Each number is 128 + 24 x the weight over its row's rms, rounded and kept within 0 to 255. Layers, rows and columns count from 0. Numbers have three digits each. The size before them is the row's rms in percent of the matrix's.

# layer 2 attention value, 128x128, rms 0.0399, rows 105-127, columns 64-127
095:090136114124162135142130145158118141133151114186146124127098145107133139140129108139072100162126098156142085173127067154129129159119122138139125146151115124157169068123111138129126108092169143
089:126128160112143128122142117171132102093084147150110147105138105096124135160178148129113091170101112076138142114109137172161139119163151166108134116129146134152114146137124145108175158100124122
124:095095106122129099111151152110116140124090122114130144103094110154134096115118093159151093129089148148105096143147139152091105127121125103095152097098151133130119154118083139099097126101108142
099:061103130119144139114148139159134132102142177130092138159097110174126164134098105104149154144115156148129116105095108156128163131117154117127146153140171137155146145112116157107110173119090148
102:112112068116125102130152127148155145112142152115121121128122125155150109115149116130132117182083073118183122120170132148117150141131140105153109160124096117104150111101126120120151155114150162
095:125121171139113138120156111141142156117133112125145148135142129109169118162109146149132128101167144084109167140067141092126142108116103114126132081171108141112126118128103093163142112170155150
086:144121123141070127135138138142153153125147139104152133100138148154067150151155087131143145135130108155124162177111153088116146085127118124185099090108110165115129121147106120096147164122153109
093:100138139115123140128114105133084150171133150126122126147134153157131125094137126102105114124097171116109134085138184163149150140100119135115155121131104123124137111165174107164132129107122141
099:120142122134112151119160080171121161136150135076108145116091114151145126098097124145131109135125090115099104092119197146140128097144143103092177148151116114157150109181114140109131119128092111
081:094124120110094139103067080139111116128140114113121089098153106127124147127110107124124085094147107172136105129113118083099128129119119164120166133106092107109081100133127114115127118179143125
083:194117116112148132132088125111171139148111192137097152152142115157161123103156144113127123149108133167127122118089102150117100132150130114140182151133114161131151166106120153139141143131119135
098:139084125138136139150150157121123133140149147111125132136137127092123122127118140120109102117124175090097167107060119079137130118083122135134152125150143104134131147175098105123105102100178116
100:154111123137135131137096107170159146106159152096100152148117177134138117155137107110135113130139120118144124131165166184151143155141133096121099095145095165122085132079137112104101119162106073
090:148121147172124108074132119136116139155126090093119138144113135111110103141124122150131103119158143154105137100088089143144120148155122118174127140169119138161132164148130139140104138160076151
103:161120131147135137133139144161165182150121099132141131123142111147079141141117131129132132096163123120144165180098123180114108122119132148127134125118118111114133139121142142148125123143075147
085:145106129138179100113142131086115128099137112133127133178165148174139124105133109148165133112112168116158194123102169134115143121123137099166137101088144150110109070173103157094115151149164097
110:127122121150109154134120139128155133104142133095090122093127131101116127156129131093151128137088129114105156141205090154172108136116105078129146152135136122094113149158120138148101125164118131
095:102136152107140175107128135118094118206154125082112104116136135159121128138133115127133126104136200155116142141149145112135116135115137122122147161110146062112111103147133119103126137112176161
086:088153152122155147109113116134144128150139128145190109106163117115135070141178065114139098131146169162135105136129148123156137129126119124129136114185125162133134096178112134115146105100105128
088:145124156133117124175118077130120111126151098120105143124116114119133113098132088134139143111162097094172060105103108165142106154191109129141136124184127082155120150117122105112116108142115117
104:087153125139140102100125148107146139140121112123138118139145103124130132103149127136122139165186115138129169126106107139156152124126122137087110107160092161151092092130113140106099139127161108
098:138156139151183126095102141112127088147152154094125130161119134100140148116137135136173090145113129121129107092118100159111102102104119121153143154188129083152147104132105166127155115099140148
102:167134099146132123161123148129128096118122075122132143157132142122122074147185136132145134142125138144162110129203122091144148114148147111147166098122125134175127124096104096143150143138153181
# layer 2 attention output (transposed), 128x128, rms 0.0352, rows 105-127, columns 64-127
095:107121116142155117098132149102166183131148144146129110129123117113145062188127122125142145098113129132115129138140126165132135083155126110159159150094117155079136127106133191084110151156099123
082:120137085164113091139172152124104141125092114089168141124097085156131159170135107131107120126096129123147112143132137143136116166077147138127129129133142137162137151128132106094112136094121162
125:123083116108164099162159124131112196110150095112155118107124105151089176125157138154153125123109152117112124118129158121143150123088129128103116098168120145197124130176168136165120117138140123
092:128104136065180153162119124091116176112098119138140145123129129124181171100119116149167130132172129089125144119107142132170113108155160095103148130103119153128136148145135133159113158090129133
102:131106129144106149153141146140154102098098098125116145114132134074160136133140110154150119118167152088143103129166116139119125107125130103130124186139169175131120138135116118110115137103152133
097:119110143126119144130115139085114128133149122124153109151153128155114108113104121139087150066118112148139138114101099152130135120106093165124142094085123095080162172109148114126123121156109129
084:138115139152122117151151090117137113112116099119106148152123111145138136152128117117077110117175120124117115114128128153126145091087107112128115135133128066177111136109100085107202148140178142
093:141122118130115086082112123150119110084153169170120112106129132166102125132158066120156153138126087147144154130102098144135126129120139135073096166130104131096119081106062152110139114140164098
101:137142130121144187149110134162095118130118079142117139117090138113116140099143120141150152127160148142153118119127097138144151174148163145148092105129136169123126158151149132164144147103112138
082:129114143119135144157109132144120103111108163120126093119136152130135094099117131134121154147165114121150131099112130147116190149201153124174111090131105160095149157144112143107156122090139133
082:153122118090142148118072113142143154134135160122174153127124123096125169130117144068121108137147153115112150131110147062156121113151115150094140189074151144163115118145125137104136164113071150
100:108135142156129138090083130100094130090172122178167072141121144188140091144147124168122131122097086149138149142097097129078134126130157124132147059115132099086127138093139151126147100155096142
106:108113117141138121134145172175154099133109148142140148134124125105175167107135129117147118098096148095152121175102129120122115151129094165117158098110159140089140148145131113134159136096129153
085:106129101098101146187140128119091122144084137119137123111124151109172174118116126111176165110161162157139123145082143082126132178147125151121127125132139096136125130109135133143116161120141117
102:137086104107112130150127099153084128142102157139088121118147130124104152066071135072104108135160139151139121130122100114116113118151157142114119138108163146141110099117087112155114171115157168
086:130147118156114134120152102121128151097119108167131115133132157130168132112171122122124133150134128165109112151115109123172109125088126109141131096169141105152116148112110106142122103130107146
107:156147120113125134102094121155108115120168125113143124134103123108140142119149174138145106138135133142102118126123148119108130168106109154137127157103133138086109116107110114165181121107104166
102:150125148091099149137136102143130133120123142138103160138137137101115119095074154148131144129152107136116114076113104150104117092136177088127060141167102161167080140125093150118109143123145131
091:119153144164134113136110123115144108115123099112162097136112142111165087154113100157146145093158088182110145100129121148123144129111103112151101085114125147122077168075126162110162149132117141
086:133148147147142132142140110107137124127123156131157138107136132131117120142092139100119126178144086131123141150194156124150112178114145152139138144099164113121164144132105120149083098079134127
095:094117111110104075131147149063156150126108157125137106157118126130178128174132119135108112077115136143138095136094171141144147132119116125147130092105129098127149147106124111128148139158140107
093:110125122112148143102093138132136165102110120122180131181108175125135111169163134145147136132145124122141121146105130122101145161117157125164147102110146180122156184103140134132081114147118160
096:163170125172100147157139128097142131101112115125108146128143124164092133180134148109114152135123144169106124113112131120162111148111118115130069153161101114165119103106136185119099139130146124
# layer 2 MLP gate, 320x128, rms 0.0611, rows 0-17, columns 64-127
095:109126098107125110107120150154111124160125112123095106160108086109163113171107150151120130177107140191148143127158124119128134156151121125131174126095160113152099108114169102138179119143116094
086:150145165164155104144134129130129096139148113143078079081106134170130107124124129071103123174133127169117107114144161147101074134109130153179136113135161077110131117123121116107100113146112137
104:083100149153135144137148119097120129070106158152133111154131155166169164154113159100161103144126168129123134145096111091096110150114118119098134168130137096120132107141134094133180144108152136
109:174127094141168126164113142173101128128134149155141115152121143102121126137166135116175133156117112126133101122133126146082147109169144082189093134127141131140140112146090154123166129153148139
091:103121081131112123138165108127138103140122101071152157153149145141179145134085119115116129119152100125127123181093145186139108116155164169105126136135127132106124162120107089134124134141104121
103:138113089134122141126165132102112159100098140127101142127168107108097136122139135116106120152160180096152125090113110166135147141123140166156157152137110121151138121155153132159166119102155143
106:097120116157054118125128149123123134124098169101115071101153129122150155104104146117123117109146134099143128145086156114098090142149136116164093142103125113139127133112123105122119153165091174
092:168148104141123078155127158101142101154121104103115169108107097149154093128121111117137145098124135182120113099127126130084146108158118116165093114063151127138141161136130121109111129107120116
092:145154099109083107123152148146157148117140104183130168202105107076133122102128122126116115155156121110107113097116127109121113129139113120156124169087153136101174146110133155163082122131125126
093:126111113162140135109168111117132146087129117116122120112109168131109098152127113111122065109117121119131157090140146113099117063125116096094100164125129114130149100129085138136106123113128142
095:174133128106107156143113155113132136124113127151136141152179135112106118156157138108095130142112100120145102116084162134106111116149116130117089130159138136143107146139132175124145169147120081
098:140143144143156098095114085085146090121117105127106127139113116125123095144095153069084118167172129142161138096121117142113151142113080063124114131169130149132123111111116146138093068098143120
103:070110139133107138131115136108158167103109142136151105153103077137109170109082135156114154131167128140116119095123120126121143121152087093146088172077144159149094086132110128142113156147134118
101:160129119142138154137173111135093126103119108117147109130136130118117164098132176110120135141148135111173116115192140106152145154162117094091100152154158112122156110134153062115104139132150121
108:081152106114108103131119122124126174164152131086149108114164131124123154129153082142139103126098121114154163109115107132136146114125156181103147128148117138115127075160131069115097159127075132
098:117156095134096138147112157112100179097129155091126125143114097125144169129064088123125155114103167145162115129084148082131120123107108156095099114099116139131126150128116125121135137136073128
087:099153139111117137128157116113110116164118112169124127139126108138155145146154146146173120095167159092131134144131116139114138133127159093123137101147087094175143125145098126112123131150126141
098:164100132126133115140164130126160122151114127088154119147149145122136152153140100118122133071106124169121127193082171140128106164144138139154172116122106126117105146117118116133149138152165109
# layer 2 MLP up, 320x128, rms 0.0596, rows 0-17, columns 64-127
100:096147120139115144132120082158178150089159096112157164118151141147149150097116115136137128118140142135132117102125153116113093129160133129116112124130157134113106165066077167088139159146114165
085:107153100113123121124141111131150139111094115168135174161125132145127091101121145144149120118184122082144114087138137159133142133125131137165142133097115127157138121083155080149128131116133143
100:152128147118141135131134154098146139114128133105114074142167150088140153110142164121106100145085182116141127110098137078118136100134150113156127141097123100117109132112107091121141155119070152
104:111144108148085133109132112140136134119113123090124178114173121127139126080133152154100135090098158139175124129117133119165102160090099160098132149120113122077139137138165117154153110112116131
097:127147141136140115121129103189155093104125133123170143099156085072155129130093145121104122101129104107168134139115171106123141103110097115129109145140123141110120124097132152132141114105131144
104:092128105110152112138120112117104112119116129100154128142117134108148129167119176129128106141119106119071106156137134131165083146156119073149133166133107167120096116126094131144121106143143158
105:103166136152155136141118116114148090140129124167178164140146098122159113140173119129161112128141121165121157146161118169128139118159099103116092120196096176120107153174151180154144144104133080
095:119108138149090127125073121118127148113103136122072101115108134091086121161093089159161147129123116130154137125117160093114146106113128097095134146148142116134085152131119110114110119121110135
096:149161131113138107120155146136166125158176116129128138152129094110124126095104111126112096179164114099101130152145143093116145120129124128161136161144099148091144150123124162127096154147110118
102:126153129080132141104080098114103114120117090115125125118092130148120153121150147121111161152151134167091102116124110089137132156134114148101144114149138134117149102126083125138090148158105166
097:169083114138112159119096153139123117120139143151089132134151151130098118138109089092121141154115130124163113105069129145125108104100136134109136155159127123128083142081123115134078162145114063
098:117165180199188126081134120130092119146112105105102114147153133125128075152118159128115142182127120128091151092125074119138139108116117121126133128124130107162089126093125125136106114125126117
100:159150074088097097142140138101112082131149106140126160135091193122137104124132098134105113098120126140131145120152144132108131150083161153142170083150087149122118132112150115113129120133137138
103:144151124154132109103111131141154126097131156108151118157144144094154111126132149110108151108127167084154139099147130125143143130121099114132129133145136145115156109124103112124130046136144120
105:119142106160084141086147130122135134123146118145093115109151116099142145110081128125125132077185139101132142102085125094132134139146145133085153154138115123124144100115150141182147173147120116
100:131176120168123129125121106139140148112123129119143125147106126128161109184139148160117117102125151172150109127109137094108161095150115147134146130104120153148148192185109153123163149167151147
085:094129156091070181096155124120132130094131108179085157144110138103132133076112143133138129105173101101155129139118119134132109171121118144106138132129108132117129130162121108113113160169131165
099:103138092158098110147098152108084120151108149148130140078117118124164119142114156149125135128112130126070103114161098141121142122147147169082162144144118095154147124118093118144149135123092114
# layer 2 MLP down (transposed), 320x128, rms 0.0527, rows 0-17, columns 64-127
095:130130106103106085153082135159114160147126120146100092174107124108162151166178103138099141131137145165120096114156098163134118130142133153148155130073126138135097131128146115139123153105107152
091:132143110095102134120114135147128131153132137106139101167166145150151119151129099152093078105115124124104105174092128136092096137134106178121105134126137135102140129170103134154130153152133105
105:149125165147135122112155175072173132148115092101165114154148129150117153097113166158103124159111157156143147148157145093130143112104113106184115120105157133145084088138116121145174150122103109
100:135154134099114154127145141105144128108171166097127086151156125151075155142112121123121119122147114124093109136095145137101148123149174134132137099090125152122129095122110096128113108130111128
095:095141125128166159137197117100113125088093117148170131136181086122158081052090085152107126153151099139145134189110140105127124110102122159122121117133106116167181113104096139104157122104137115
107:136151135120135178140145077130111124117097104157134079127135155108169148131141146152139106137142112140124114123134128121141103103137116119122132139107109177118133103155083132142094096119124140
094:091144148139103109141158129125117122108085134127109142120143138140158110128167116087135113117097103125134123168118117107135130131145147128124095140100119159174129130073108164080130134103103143
096:134148175113172140155186123119140128108141121104133162096125128136072135149124153146080099118097101153089135130110118130142161103128090086153161115117112136110088146139114150110107113069157128
093:115157140157144139166114151136124142107149156125114122084138114178122102142130099150079142136097174106126098110087114133129095142123184145155114109116115078113133106117126107151129104103140100
098:112149160131104117165103190174127111099125137108174136098130121123178165103145125120081154097128115116140129133127082138129137158158108142117130121118111159117121134120131124074108113132157106
091:148102120152118130127124132160122144169161091101100121131123138108135092105127093181161145124129130159110111168078162164101117169119123153160126135125156126142098149135102144138134148133152162
102:140133093123144141136128139099129128133144155138188092176079145124111127131154115164148142135168104107152119130163145157171107095139132142114133119157120152091126123161117112105158134190157145
102:140103118107142141127117136123117143127104088155091121155152096108090101131160120111118110101137134110137124153139123119126103110127137124091129108079122110153156096150140086123107138111133074
104:127155097141112167119156129125104117109138104160132134108097125103141131103135133172133112129178104127120125168158129136140107157121122134134127173093157144149122112137147144152122130165109116
104:102156145181126125090103137135132084168166143106137074104147108144145146148140162138142142112138133143147165111134155110147133127113132164161150145141111103112147210117134111162150170144139141
100:155176113116091108121100157189108159087145144109139079141132137111146146162139116126112143080104149133123130100130159110120144134130091132162134092085085156153111143137110122139133119164121133
089:150129164105182190153117137147130098078136141132124169105146112128106125153114112144089085127107163092123148126122109146174089130128123120121121134144139144092124114122133137122115113121153144
095:114140132121108112152119118155158107152102135121138149099098148131097144150090148075121159166167109142120126121161118093145155123096152131127091116107181129161100166120127140147148114149095162